{
  "num_hidden_layers": 9,
  "hidden_size": 64,
  "num_attention_heads": 2,
  "num_key_value_heads": 1,
  "head_dim": 32,
  "intermediate_size": 128,
  "vocab_size": 2048,
  "hidden_act": "swiglu",
  "norm": "rmsnorm",
  "norm_place": "pre",
  "norm_eps": 1e-05,
  "positions": "rope",
  "rope_theta": 3780.0,
  "rope_fraction": 1.0,
  "qk_norm": false,
  "attn_scale": 0.177,
  "bias": "none",
  "tie_word_embeddings": false,
  "parallel_block": false,
  "init": "normal",
  "init_std_qkv": 0.0707,
  "init_std_o": 0.0167,
  "init_std_up": 0.0707,
  "init_std_down": 0.0118,
  "optimizer": "cautious_adamw",
  "learning_rate": 0.00264,
  "beta1": 0.9,
  "beta2": 0.99,
  "weight_decay": 0.033,
  "lr_head": 0.00865,
  "max_grad_norm": 2.0,
  "warmup_steps": 291,
  "schedule": "wsd",
  "decay_fraction": 0.634,
  "decay_shape": "linear",
  "final_lr_fraction": 0.0,
  "batch_tokens": 16384,
  "max_seq_len": 256,
  "doc_mask": true,
  "train_tokens": 151500000,
  "max_steps": 9247,
  "dataset": "wikipedia_en"
}
Each number is 128 + 32 x the weight over its row's rms, rounded and kept within 0 to 255. Layers, rows and columns count from 0. Numbers have three digits each. The size before them is the row's rms in percent of the matrix's.

# layer 5 MLP gate, 128x64, rms 0.171, rows 61-127, columns 0-63
097:097086147094100068124218094159116137104151137129135112177121163138112123102145113168105112108086142052128111164093134129201173106149116156093107102161134167102130159147170100116155131144158202
102:112164055141090109136150121185053134148129140155118164094126083123177137138152104155140111131126171141098075105128155109182110119141158105105174146074173196098093142099122165106192136159102148
108:055163152126101134184108094082098103137104098153127101122200202150091144130145094127109126131165175126128141092127136141119124113179220118133102142122125086115130106152123063106081126160075117
095:144183141067147080103155101159097180153115151120132105189109075108161168108196109151188122107138139080158157143079119124154085128092129103121112186147158133058181154161133133149126141152135130
086:117135121165076085157087138152113151139080097150160180133131106128115189119137146091148188141168103155069131138136077052089157083170121156128142115128104175101142087144138153145126116159056084
104:140173070129144101149094086183101143127093121170113107170159161127178142156067136135165082131084133152151149156070141148128086141216156114095151127143129170143088116077125099113083132081096118
096:137139081107100103169120125114148126112128221123131151117064100110163099034102104087149107173116136084155141123078194106111133131134110074140129112148144180158129140098158120133149108202144128
102:087116060081134112192129118206115139093066179142135145154117175133155123126104113189108064141123114137091143152137132161079120153179135162116124168155135163100157157111125088125175138147069109
097:156121106113128152120179096142157135205121109112083100108121129141092161120096162126113165164201109208147069127100065105184078181127121116105132143176129122123123119150152093106105079093095123
094:105186142122105110108092144119112099129136088093100122154157142109164171136135156139195106100133156137147172122082110036117072127149081144161140069141147199165102124168144124128187085118143168
100:084153100094129099122097151121137144106147165189183103175166143131107113081105091129189102114124172080136164130093103128159134090123092103089158132144174190143138133102096056177138167094168102
089:098121140133117170193174123147147113088156192102128080200164102100111157138214135119098184104128154124138124124121112113139148125101074081123108156167159158090143142132116152087209119126136162
115:123114043129112132160150128100036144131127183092165107130170175080154123145165134126125123110145115171120167137107114150161121113135108126172164181160138169158140182122088064091112176135137173
110:084126126086072160162072161133105120160144127058175201141143165153107185105161149157115150100126124163131099126157161126119094111086165089089112145115161094150090193162136108088082129103121155
094:106088163174118106099129081118151066082134160196176076181097098097177109102116133073132165126157122162122084146135127114069113117127138116079112143117111112074155126170132099130196169152144128
109:120135120138055113131145108132103132145126179066163165124114147146143132129119135132134175124107143209177091133105104102146167075137156125067096126108124225135119157181072119158101119122143067
091:120141139066103126088126149137073182138138078153152086160126085129062136151155145119172094118142140101120139133140128139160093182074153171160087165121058134132078129108148117129154054085168150
109:093092117131152092135110147141122080109137139093160097078165124072088153091155093083181121187142114150118186080112083133127107111136151049086130104142106158142118124111105119123081057144162181
092:156181137143125132121217110184109149111095183088118113180141106089132150162184116086137172153136147124140142101062092105165110142136129135166099143152114131078114098163097151079114115153111051
112:116094102082100090076160157119128145156132107164160142085153134116118126189156107074115100157112160180116141068129127107200085129156122070134082090133130151109088151118094046082129128151155151
070:123167123114144152141113183088191168069144197088135121100106100169156089129190080132100171175127177124104108160169156126138193135090109156100160074107167099149121114134150106126163115127102113
104:137089169181116140134178076152075102149150123172127158195146112061131148118141128111141169167148120088104129123153140124138087140209131068093159108125123190101115109142123068134167148096174132
093:212127189166120111142174085148129106133140149071146159125088128121091123129165158144107157150118156169188099154096074112124134057165157125093182099169094131122066086091139113115135139109136143
087:096143125169151154171157096122113091099189125143110141087150196144121138116183091174131093117168148110157108118143113114090110116187117142100103141096085165118163111146121135056164110023125126
106:119149125133079135179155155097099172101142158130148160085170146114185146147116109132160127132147196128108119046155127140150105146102120210110110170142090143081095150034138144121150137138162101
106:164073121122112076205125158123057095090075099159164115154191147116177150159088106137139146151094172127111095155135186116100133126147113171127113122171134121080116159055125121133115108141151093
090:094188129109111171158091127132170137152121078137066125103187093131159142133128135125116171161162068085172083123152142094192075155120081068104123188144139081114105138134107150130095147093128134
107:140129120162110064099164117127073123219094132117149102106111165132146104108163106075157121087123147089167110104131148144116098139157144120128169105174052158111139142173107135071078122082079162
096:077094109126075130150120113110159144130101122131133092094152130192144130109080168111123196186134091214179129118184128114084116100179140099166112136202100122113116112159100152153125148131083126
100:065185132112079140158144160090102162062135095167143101125162155106133167137138157167114091119143169112093120099130121137165161140039111128110127113136091060137137184151108098136131083154112189
101:055139112134138120125150131145131095139109149144180117168139121070162151143117113132171129089124155094178118172126132144146097122102143087086164097213160092139154115155147126086120021078094125
107:088165180089152147156058153168129118115119138090152095118146107104154179116107143181139196128097092094139158153092125127191119144139122140076131137116096158180093164116100042154101121123167110
107:120142128121038127142158149088125133152105202139164086150148131145172128140148120097166135131093127221144183117135148104090122108126111144150152175154157075158088162117148137091066145160177106
120:106139108082084119155171117094146140207100086152169141165113150183171149099145086099178137125181160183151148115115155155139165166167108091107160092104084137094167160119103071141153141160144111
105:094131053126110101105146092106112093157121167115113093104116110199111171100136082104149120148151125088106144188159086110109138095213134134085202139126114151110147132110148094126072178149166131
096:098222107133091120157119154182094129167151141147111068147130153144122154108127129219145151099101211130105112153120090181120183158110129141092177134128153093137115126134093134105151092172140112
099:135153148155108121097104119112109119055102164168099105152115131113177138122070169114124173117137091105146139178114093120168115150180178088176154102115188145105046131103134099090114150071174112
096:130113070169084144103127177155135076154156142115110027167138123170122100100092079101138136180146153110140132160091096122135046142140147177125156153137137166107104153193132124165114148119099143
092:125146164121169048052153155080092113170100130111191147134151146111155157115156110096115125131093104139091158147143111063145114211183152104149134138140090150134079164125150161158098140125112163
109:191127098095142136148131130151101096178104169168122132105168143061150101084190187163140135125089180116083165164055129097117133091177166132137145097161133098147089103125095108117088139110142161
087:113117147180123070108145065089195122174123136115141097111155175089104127135169141171089112143164089183113114140173028084149122140125146118169133178133120155155111146104155149109100111133112175
103:087095133059135204100191149151144092115148160147167088153087115074146154125145146148134115105109150161116149103051142147150096177172149120117139094153167177133149155154105079141109107189127103
104:193159143171125149109141080103158129147156108163110107149167109065168118140187149155096178163158122113178155107090089072102082121123186136125123126122140097149082177123111164182123164133181148
104:152119152148159106088220160088082138155116082150112182167160084098130114082133127142198171110097155173118123160123147107132103120128120115102103130165113077097102090088133145160103065177152114
101:110110131141116118167207117146104179098159068073077139118126150128123153120136107182144114133101094119101144132159055064109132126129097125132112186140117230098112166118150149088111103149160115
089:135134120062107214146117118179130095065135170099101131127133103181134155124071122090119137083133114222090175156126112153117193150176134118111156128137112104139130104148134098091160135159108103
089:142145071066165137131207158108077101153071137143145159104139106117166120088118141109182105147102131113134094107104172115146136115131185115125082113198091147097083127115221122135128130125156151
107:203077134119092060148115097117085112164106177125139188105114136078164155074127139089137168176092063151160139110136122103156098215140161101116099190121127118128119136129127125119142152132129118
102:132110170133073155137131145130146156104139123139169099208109144089150114102134137126128164117086176104152195075106084137157117131099089136066165162156158088084092138181139106170124151186166091
085:116163106205116153156116202101121164123121091119145088116190109103137105110150099119176123054144127178186104115160108138112132162145122073120126133145115142187137180158154134103152105122119208
087:114083078178115132175138067152114096096170126169149094133105107140080106156153145136163160138162149174075166128148117162112135142152088072065130193140155120159164106151142135056136097136166144
083:131100095114087070117106098195054182109177071090108136099147163138087138163113069113144142121125186077081128155103144175126129167140149093108145142125133077088118120126179108132107115160102113
112:069136106151069159128128094119095111141132094112152104159163122120175144173120160086174093116144162134076097089143045119150159142128166082104128094131160129146096162047137151139101154157172081
112:124117100142103164169121121146169181131141123152083134133094177165136164136104147181138133124070125152135121097125109112089130138145192039149082159121066087092058132102112141121117047144142133
109:084127121173087187145088154099090121079166110079154094146161164117163104126133105127129150150183121142160178111077091114152099092150187121143164104166172110119158113104130059105085102185137111
101:174137098137104120144141189113164149115078145177142068137100172076162105076146190123122119095122176123097123173125124135162034133160100121155106171140126151101118149120127089186093111098091122
110:158154142080085134072152121135077136099138115106183153125159146125185139057101150186102176161102096137135095113115120128077169136112128150155085139186062157132133147164166075160127084157131140
101:147189117131142158059146159179088136084123138130139113100118069150190141175149157101128165145192136102193138171172157108107163135115153139164141145166131141091106209122161134096141142137155099
093:188166111113067108090074123109086145134128137111100083169166162107120209144120131144128119131056113127102112130118176154148088161194129144124145134172089096080157116117118132148164106135049137
096:113126150099098138112128100150164141132169125153159053168117111133173125157153102102133220116168141152156119181114095191156140173135098163126083115167119094098126134121057116121179173154092090
105:122145052080119137136146115102070136131072094172150150161069174136097183116153155149162109138144110118129180072084154081082118091153103082114137144131082164101109172151161103132137159165098132
098:066103071142132138152102159114121127099152114124107127195104187090175181094138127125136153105150093147122111120099157073114137104188129071160131159146184085183113147103143098171135095108192109
101:092161063153115147124141092144131140069147105138149176154094135153106137105141102125139099088129146092174175101104113171139076130119134143141102159098115163031116207117146127137200119093095163
105:107151067095096082102102073096145104128103176102113111082159175090177118127129105098143104146101111139148134126111169079156099067129111086147130065191137152065142119153115087117152184156153111
121:107132076082120184102177151107146132142110146148156087070101177125132188156168158123100135055098178145107101131103112106162119120120220128117130098165148106152096130126131100155089071162103149
090:116120150115109133121119092162091215163118144149155141177096088144148169128161071102126184114145145172138161124133091143143102111137159086093195093189113146150103170124098172144128190132181098
090:086179117184102138142141092191100068089083111181147081129146174129099114137135091134157153076143090124136152132103139159142136181139135109038134134181115098113192128147131133133160110155145085
# layer 5 MLP up, 128x64, rms 0.153, rows 61-127, columns 0-63
097:101179148174134117144142134131142188117141090066102108101143072070129120128176119189148123114152126081113054137148093113077171133163148146113160172176109140093085170091123132073088148118115119
096:111139136089127112120080138096154147097101134160167147113104124079181146156162183135149128124155160105197128130212085163153071171140109125138143122143133137148123074151145114183134133167197194
109:152094153101111121106133180066050180126062097140123114156177155109171087160137119133098124118143130106134183112163082188103100088154116156157069158106088101142125154123110158120138160176102102
105:109114131149158152109128216158110155118179121108103111126125105133115082143179134138098183060155148145133146174142088184151102149053106109125131158127186070083151113110131145147159129100170180
094:150160167195165120097144115156129129129124115172149191120103092105177173150110084097147200120120147177108179148103151136091150168157130190064129159105139158093164095104177135178134134131114132
101:141121108074102157159140150130198127110087140075072164164184135065111137101121141112105104124125152138083160176142148158109177132118072165145149156162120126134129123203174101115156079185117102
093:149130143156129152111090193123126090095131117173144117133140107124146150117171103128111113092170164155142124117114094144146059120134147123151098177079170150209191070140164116163215167142118157
102:135100132152136166154119146069166118085144086104148142151148130112087128054142056108173130061093107176157181191105136156125130116144128099167108146111092166157101114069161178144124106145161139
104:140104147097171150091119091128129167136132112181158056137169180133095093109151104160119142122153090086172106181096173138152159187122115100166119141100094126095096189136165131135058142143186114
100:168188142182129130133162108139137177115106097190102158149174174140118133157128046143114119186141132110181079146136095107194108108071130088103133095149105146169125143111141142154094110079159161
101:150164137139122147167120111122143084121096218080091101129083137149163183166126117105130084113134132163097166103177127082082120106138118111139068115131084100138150090100112169055076175157123135
099:077144160144098154205126111092183094080130145164130161111173111067152095101124122115148116140093136079145144117134169143193072085093105131204155116141159150122133104116123105126199148118096124
103:113123053151128167181144158169158092097124142148106057104120154099190139148170105131118172155135151188181129128179117124105156081093105125103137132165154150144175132117135115081169143061096155
105:128096062095146112108089092099157116126106148149112121124127142145061170116149154130129103158101096150101071172131158184125122090208078121154139140165110164128105127160082045127102143123071160
100:117152069099134083101115112152136184158085052099140101118080084177182129109127112178066170149152120121164128093103167131128182119152108133138171166104136113086137132127125131075173078098122155
102:089087097148170114100165125121156104152194106124138095106156090145156157103171139167095146122197106080087137164119101111093114124121139044157135116142157068083131118117192123105145186113132172
096:104151159177137106128122084124170113102093097134124121089020081102125144108162139101105095179107113111107097160123137153098105110119132111124139148153089121100101134168132151014128112111074089
104:115096147138120151114174071087122121117178136150103110082125159110082130163128096094092089126103182122133166180152118154073176194137102093222098151109169133110107129112159104144168089132096135
089:090127094089111107142086126103168122094099122141129154096168121170155124093162084117171141057145130115150127167122190168061099094092122157074201121176154097131156165113146117179173117148130131
099:098117067121113175082112104159127169122137178166122114170146130124133177136102069145204139153095062133071178145096135095114134121116095061121125165105090138124152100105119077126168083099108126
087:142076161109175093153114117153090125153144053143119156097108092108125061148088128178103062113096065112142115108135102120114152153096109110143125151112104156090117168092121137050084195121109133
096:107125185083084121115094117135120150110174108097163116123114110136210092146125117053100158096172192114162188126136160165128157069155150073133091095103125082152098132126128143141141167141110086
096:141119173164138104107167184117065143090078099100178181110141069149125137075088127111130153144119151085141105114145137112098114091084116167127140068176195116134099167086164102127136135084169111
089:110105127167125165157128159107129136151168116176183118087145147109158130110127106107148189071200142136119070090140076188115106112087177123104136142096130103130096118125085152129097100029129142
103:120134112141067127197162087119139035130099098099132105111097106133122193149091124156133105150123100091121157189116126090105126145148078138120108115108126143109179119049165188075099134112137144
103:126132102153149153099149108081156069162190154103146217061106140115166092109116172170127128137147147149103145133137089062112075153159147097111089122093116128131161104146093100114188135125167086
094:069100138164076183116117083112167101112131134129165153079179071119127155151120095183145174132122104144124161124107138151136179194216106156125105113111124082090160142117166136121106122133176093
102:185134144107127117122091135060133149102086138165118116158126138090139187067093113163160152144115071104058100121139097130152141167095132105161171092110151165157146094083122081114113115199177101
096:091165154121111103119112120147087150181129144126197132088126120130143104092137176103143125169080079136138189158198173134108180165132096104156160149157131113109141103156108120207106114115119207
102:152065144127161136125108144102167127132207112134136165143100123119156132069114055126161184128082069136187106104093117132180091108154113116101126162109130089110120081097159137195141134090159093
104:129124106132127069180159141149168125095145079111151178042087136189116141187139128109156145090087148148064075122082154171130162102099115151062124105140115137139117139152121157177134122139132169
103:154133060114156116151117171070069191105172157081165111107136148125136128118122057054120106122187164137163125134138146146142188113155114154179100135117109157133112097122145087150130100163089171
100:088154059131157168151077116152145108101117115131133117131101177072143128122127140149108189133163141073147087130109108125132125167078129049123122108136128150114127165151146118217086100105071070
106:194124079142136170145161168096153133098128101133171149103089147088119142143131118052112114137116110127136191124122144105168199156110206089123094115133145145134104140208121124149150179073122107
103:099203110109136162135124091132145134108129075059125167114124127080191104106140156133168142087164155107142072163099145114083119157158125171152108090195155182138189126100101141101085137127140154
100:076075135105132133105114104147198080120073068114168138130080098177107102126120115109177117130118099148166104100086106096196116085157142139143125048121110145151132126174094185162099122112140131
095:169163180126092092174105143096162169074109103091119105136123204053140159156159123162110118121123079127197120189072136121099130114126188116140101138134180142126113156109127129119176098116161122
105:115178162140140116143162100085101111090086129068205105055139090132095153095127121133099102180141132153153139102125134133102148105115106119116185157204123086064130111127178106106098182105108128
099:173144131155143116133151153171127120095114114105144091101192187159167109135099120098125103198085135102117116156145204049136063106084077133175140114152092108126097162088154144125121144106137165
102:091140147159159095156162172155164183115122127151149117122107085134080089088120134163124187157156084122177147113116118113107169143082130088083195150159109054104126083086117167144114105090093094
097:076155146129137147181132052138124152158168099150107124156166113139141122175179082177132116086171151105138185103090165142193149078127100098083128146142190172122105152093109096088114138149147146
100:141081155175142149105127061178110111135132050129085100151133131157111123136140151179107102129071184128112177084116120067099135120094144126135106141120076170140105127104109185097146042136116117
100:101088095149125038133130162106138153116117170144138155090127109174137201061114106130107140124127080129121124113187165103123121159120085105133051122101128089158092136116157115161057150088097157
095:123120138161166105132136126140119097211124154161123169079111167111049073095121106100099151091092203151141136178121131146091109095181137107161136110126179129152112126072112078186148142132142127
103:105151067145158157095164089144164179122138154135071107113134055128148182153115110158115137134074159097150126071173114110146149099147181108113079146069148149132138117120163163155128067087173111
092:126153127122103139142116106092111138125141099137151141157076160153115118147143095084129059126075144121110209100139082098081146128099123107131124064166202123182132144090084032116132120144125096
111:132173125138100113120120113132159210104123129053121113128107153152071148140177080124143200092161151115171195134081096135081168171155083163147150099161119123115152153156113096164129110168115119
099:147062150130124151102117115156135088126161140114066127116150153095125118196114144101077186095084105162094131092088110086185131083136134077103049117132149106131107085128142092080156152141152173
102:076155162099094141166075104123107088089158115119192103123050168083073129101107123139064124158142147156143136098122105101165193101106112114064140185135159085110113132126118114124095162146104118
094:126164086148143140102081185100148145120188133120182139131155188116126140140151144172109112105118169132180135096114086160131196098079080118161135140126090167198142144103191162097093112124159160
096:127091114153118073165136150143158160183081166113151165073108093092166138160092149122155131128117052158146099113128105117107138138090087090135183077153119098100132134094075170197107146123081100
101:164102120136147145087159110113166124125115132150137165112164185057117109151099119139157096142153077106096137127111117142171140161122119152133195066130136138085123159111085075230142074176139149
097:157136084134151089076117140122120113154141119101123073114125140135118163082098147131132147108085063138093102162117142114088038061142084163110098174163164122132202080144161108116111109138091168
110:096098128090131142134130136208093134119152135123112106196157130148108168120140111147220038139127137100153093161118107122103181146126138093144144093116169148134153099069208159096134114112129133
096:142094156104109131133099130218152109094119194169107110141180159103185147079106118117147100128120151134111152107166109171098145150172191133124192092091133176171116111116163148095105180163116127
106:100107149124157130117092077161153169124097184147075157101159141129191147090088103093189150186087076077129124113102164133081153186106117094103141104154152132145110128147146134094122139134144051
104:155139164132150088097147134139103120121105110170111172149107127126140158098109109121156123156136069158113072119117181143163138110088158058180066144189094100174111092122158102144057087174148167
104:178138101175172159129150117105106172126122129165080151122103080104184089171147122089152170152155105121142135129119105109180151173145118067163143134120081144134130080190181076080071158142136131
094:184113136167127126092095181118139119087140096114069135142103129117154103117180166059088141149099114135156120137113137120165164189114152163151126073074105201110071089102152178097122103124089129
094:137108106166129138175106125134107151172116102084144100146098104107160058078146134161178130138140085172145149121113071110070147069152129196140093147109129106107150146117043162106151084143078129
106:132129174143100087096149126109118149164140143064145110143107136115087154087112129104136160103148134081101172161073156135147159126142190187183060152058129137113129138118077101129079202104124125
106:100077120075070148105086110115143091150124151178113099082131075174155136090132124105134101134126190061133169059072081141129161112114110153102103124153152115127144099110100126160104189160087116
092:134091114083111104100184134162165148118119076167123164107105078125103146103090166168135137087060124039134123106103125152139116171117125126140108151111132088128141157133128105177117058196147189
102:190173129163107174132085143172197155123084119152101072105108158120105097196133140114101105144122141153126085171133118103092125062130134146137190090100168093081093129102186120119129147144094144
106:153132131119109141100240087107065117063160166100173146159163113120161090150099140124136090149162167136129113154149141175138132103083159156111092177102082134129142126086074131088158131160133122
103:110118157142128097151146094101160130134096085028168161096138172057147173062129137118099121159150160114122139110197129120109110138175117127149148097119096197126115170158154152112134148118138191
095:112104169179163161182111104179114099086115095115119161021150177092108080129114163134155089163130121160121095122116123162150134078161117174084139109143095132097160126147113132104192171118135113
# layer 5 MLP down (transposed), 128x64, rms 0.148, rows 61-127, columns 0-63
100:143101093162104154098181102131150151159104122094152101144144114161139117152156085130137086096136103058124108048124096122144139123164131181117118119171186129105137232139100055097152118151141128
094:144113161163076100098116132151134110082090119046139120109141149157111079097148151153181038157123122116136187109133083156140127124130118070148109106186128128120115091139152198187150134088121113
107:164130124117109124110082142049176181121157130141175158170092125136160148114098102182184150139112147115137119169163170106116097119095146159161106123145129173147195090081104116145142113098218135
109:084104148135155141130108121125124140139214149138165138114135121146134174128142085102096136083153118168158139090166108255106197125122117148110114141082178114153151095084112109101090127139133136
089:158114095075147173115099133143120117137093158120182090154144179125084093123055103179105137163103167081127051173158154131121138120114130115148060104148106109138142065142081095159121108167114155
102:076153111135126141144112039138076134150152168136116166117083144154202108144099157087140120084166176146174135121121186117138086141165156126089162141166096192111185125114175143141150144122147150
091:133146090094066160128156112132126153162062165110101119073133146136091145167177119121117079099091122121110137157085136061130124148088115141112118129144083124160192115106102110147059081204143089
100:111102138109095059154155093133078116145111174137108126134163167110158167091132090125111089058091095136095130130187160086118145128106130174120109122104111114101146236140159150087147104163100167
101:113142137186171098159109163090139171148135125088096126181128132165130171132158154155170160126153173097129118088173133143164092206116172149139191147129162123149099214174124092148113151127133160
102:108105124149164094166140107051156128098185104095087123127090095157067098132116174130133144139148117097118094172089149161092122105169132077112099172127134126129119021137145090142156151090122169
099:128132136140103174145141123150090126183140125129193138135110125074167166066120108184158138183094140124129175134125056097098066129085063164080139148166160161135090145113087164136118129150094127
102:156113128089145096090072095114148108148143126131133159051134082134075088130139148197156130143104166131112135147109139205124117087117133182159148086079080091098175049132120125139136125121138088
100:141153122118133093096153161148154088152199152155168147171131107139103125139055119113109102170152161150120134167166184172090118150143103169133127158120138131139144075223148189117139101103069140
110:089120089119152144130139072175079083172119143137129102130121130146098154147109157158112119131078137123199068132053156151086104101159136121117119135107080128109185107158098184078093129069097164
103:131184107141093129096096155096113078141131152123070138089123118100097154184104161102145123116144216135126086196156086110135089094123134102139128189117098151097103125170117195164146151083089128
101:077142116175115166139100108122118113063084106131094167206142095180183153180063114142148163148156124160147107192122091070122118172133139114111121123106115167128106164100116109154132145119170178
097:110176173154144178132114137098108140156155121152062126056144155138181107168149045118128133089093174146166174088123136114132106104147104123117144049105144120153182167139131100077123157132125095
101:126146067140154133174153061080172138150144113136154151106206141104099144119144129122149145139195103147100137087115108025157150156131129105072126129133160143146098138136128211151117137161098136
094:102131153133150110085193090122128159134213152165106077185162100097130126111160125099139139140078153111123179135104139083100114120162100073113096182180121113101072176147179115147104127139116165
099:134095129098125110142107137197108125137134154111176133165178144147114148099096096098143128145124166091091140107150111162098161165171134152123097152032152083166122105172162078117106192138178188
083:101165107131099135145177153113110125113129139118192118197171164152139091104109107032129183153135168122125175089092087201110125153146124143089155116155118139126181120135149107143107066161118162
098:076094137173093119043062096144098111109118113079112122083126184064119121136118109174173113074150117172175092110154147087143122137144138141135111142097170145109137144187094129137089124118135074
094:120146097115152063125159122113172187157095120128095132115127159053160160114104149184184049133177097092129092118144104166113127115135111144111137080093069111147170109129098137087070091117119133
089:182120112077128105138108107136132105129049104075132137139103143134136123137112113124120088167078115121133164086096188063126136118110071131104135085169173146090116123130159087144125135233133078
100:158089166138188162095129131139140146101084097083100122041153117106107136127121162165149163099086120133096163138140132190193114088175158077176171117118148118178071119169156102130125137117112135
107:126143130187108120124177088122141132103102139161102139139114108174080114152142096151126129109221108138159095124090106238153101103149156077086124117118153123077081121113131107164138169158103083
097:161138074045080119085109115152117116075105128086135135116097130106128159127176132121213091154122106135106165090139146072171144045126095179116135153138102148136086149101140163138115135106082138
099:152163100127110143129177130128113195084069156142100141112126168047118085130169096088170129114160100165138163167146092100149104157115139112163109067143152097117071153144114161135121191175166137
092:125098094107157146055139169113150119104093163141077107085122119133078139124127095064155178144183178090120134110116102178167071091141141168120115138063126161165159119126093143081119115182112107
096:161156117143105122169204118146137073164149180164105087166121132137149109078133112155187079119179156109082166074103080076113147118147168143108094100160130068120159165118108127111075128139116123
101:156098166149148158123128111097128154174181124047111098180129120206093159108126136155060138152119128127153181152101110135093118190153130135121135138175169095191151092128136100163096157122150086
104:105117140126147101116151096170179071148106116168147083055142142099035147142097111125159134091165116130092147154076111204178088107123091133161111083137129130128118138134183097125126102166092124
104:087110098124083139124092155094146103142106122137154092085135139125105167105118157087171079108119099154101152141102133074163124107117105115112160173120084078147136083084207059168168074160159158
112:133142149141131169133134120093176164167059155103122167150141124095072086117115162114112099119149193092175113117126078104075081153154107136144165117135117140097189133090064134143074102080119081
100:194179055067137130100128186088099087174159180134128093099150173117060126109147083140092120132131095109125125128106149157144096159093103135060111126111145145089091137111116150152105146116072138
095:149092136095122111133165134119105162064114090201108133084132113155092081112117107171185182105103085135163132146113140078119137143156134128103108151142109077142067216086137110158139120171126172
099:208124115116104107142167166082114119178145115087133151150132159128099140157091123137130155149158201100154093152168145176117137231141072171114168094109088116154131116137105143141080102128164151
103:126132140109093071131147156167137083113118089142079072121104139151132119142153176134167174043189145130132114151095137143072134154164088095139135108144113163134128111198110127123105156183091056
106:148120106120154134125109094121118091122205164120124125084084095131142115119178111139122102105153165101150128137141174220156081094099111165152114083179112147129080063163180150166108098140120071
101:124096132144082121103084102126161083089135144157131119102146160188147127083110088090177129127086094141132114083170157074132132094040128125128106184127102132084128143138140128084200109179171098
102:121147176178155061127137106083106145154073072082118127153132158120132152126074160147153137202186106114089124137147089099196125108134155138111155121082071131141117202139140105109130132114141172
097:126149153101148089150157154102129104135044139125121130141094055111200151195112154113165157136107117132117119128138174151143146132094112103137181098114159095089090231128138146098151156114079129
100:145106151125146160136100102093064131103148096063113127203111175076117073113166116124129118147124188130142120089119081135128125163061142132116152105137162092122105135194165054113131130142129187
095:089108160117141145149098083188128158123223111081124120081166080090152123103138166100120115130112124174092103122160157126148145119099123161185150165154145200136174073117115184124116148106088120
102:159131078149119133132125134109034150121103171139144167126122125182156130145127061134143122078066157176120143149082175157119115122129122108046129049136114138168144160127121155098154100151104080
096:110126136110168075137090186088129138200131137174093110104161123098118154120156119084191137066182123155129133094149064074144200119149096148153078115112163102105147135107154151160157148126104150
111:105176104131024103190157129130121139129137127133126092113138131134103122072178132111158124061095113118073145118143088077133104128086124125115115113165086132104183146194149057136166113110118101
099:120198140108078157159153097119211146097127110101122141134133123092095131126173171133031131164137128101171126112105129092106093116112148087121103102125133184111176047133121127170094140162105136
101:122156113123165081157110141076125095144093157094124147093118080144166121116069173139120047147152034166088121124176114167090102092158105108127127109124150119159143148105135087066143128138105179
098:134144160054133055138091130152183117133127141156132093107072130192133110104103136120129052137106142144137161109084109099135171124088169172125135150107132132142154033116108142133069153120089098
092:105152172115112149170134130124137154073152110111104107163101137153116125154116067137118095144104121105176132157077123220132055120177177174134151197166127110138126192119137100131127111102148068
097:113158142085110103114132096121120195063153126115126132128156187100158057182098153221185130124088101105101167102103117140157162133117180168154128124113122110084097155107150120097138119083157129
095:117195110188107140114125172090164093129115085135144113162128138138141118145141104127125151143218093128076139140141079215141131180180160116114124150118127120121061142181113110114073150125171105
109:115106078092145140080151109168094155141084103106151123127092112156112082130135113128148102051166063127141157105138113070151111147150161153155161125118136108087066171069159129122060076141094094
095:063197097123125102102083152127134101104086172071105120143083099149121131147153142101153111155090121140142086139077124160047082140136146143077109137135183114151148117085152082107165112168129068
100:080142127075117159146120103102099108101057171150094182114131138032167125105140079124217167089119124117129123173162156095152096167135101122081155128120117166120106145130145101164116113145153102
100:146115105130174158188129166090099056110162161135201114144070072143158145131082137100123132140108121078071086098144149136136125105090118063072176132093145126091127165115148120103125141100105094
103:145153102100193126152158100111098162141145105136136152170192126124135169121068118101119088149106112124126104089138194193168165126104099078167108100144095134125138057111146179119119045124125111
097:112151160134144128126098068111138197138092134112130140161160124181062080132133074183121122165132158165158080132127117121085115113085120117155099137126108128187067160177164128090077077098141097
092:118166063140133195097111111127135149091172176137122213119143093115094111160111166162165085187079098159112113089123128139107107138160146081126106131117127149148198153123128100073107090105156165
104:119102110147087168068069121086078174171099148124156082177156185124062185160113071152177094152115150151160126108121106093140128152118181153164084137141140141118145121149103160123099130142165100
105:077186094151137128132115156129161162160118134104122106102122104182044194156115131101152071101105102118137168082079162110124104116127157094108070141122094136179082165142115100174124114144179096
092:097084108144156171157114106124150125160211193172203127084100111108170183151112118093197104128165126099159151100125134170103070078126150147146156135131165144142169124082105138134112119129111108
100:189106134183167165147120132105145129115201153146122129136139128149149125118103116107105218106153131123062109206146111203115155131112113173098184175132171142148174109128135122099138085131157124
105:124129094135136051133122135127095109077158091158136123156159113133110130143110114135151110136186119145095141168058126123109100143165107184074090080115187088078164100117157096206127124121184163
111:116167175181115090148142130143116120127116110113138080112131142119124124119114149083148128124164152096108108146117115000112116119146124118098082123082147142129119177128113129101103138067135137
095:201071106142110101133156110111124155129166168137118167119137081146095168061116106155093076151127122155169116104130120177122114132084119176162062090072113166173132066118115095086155156143126123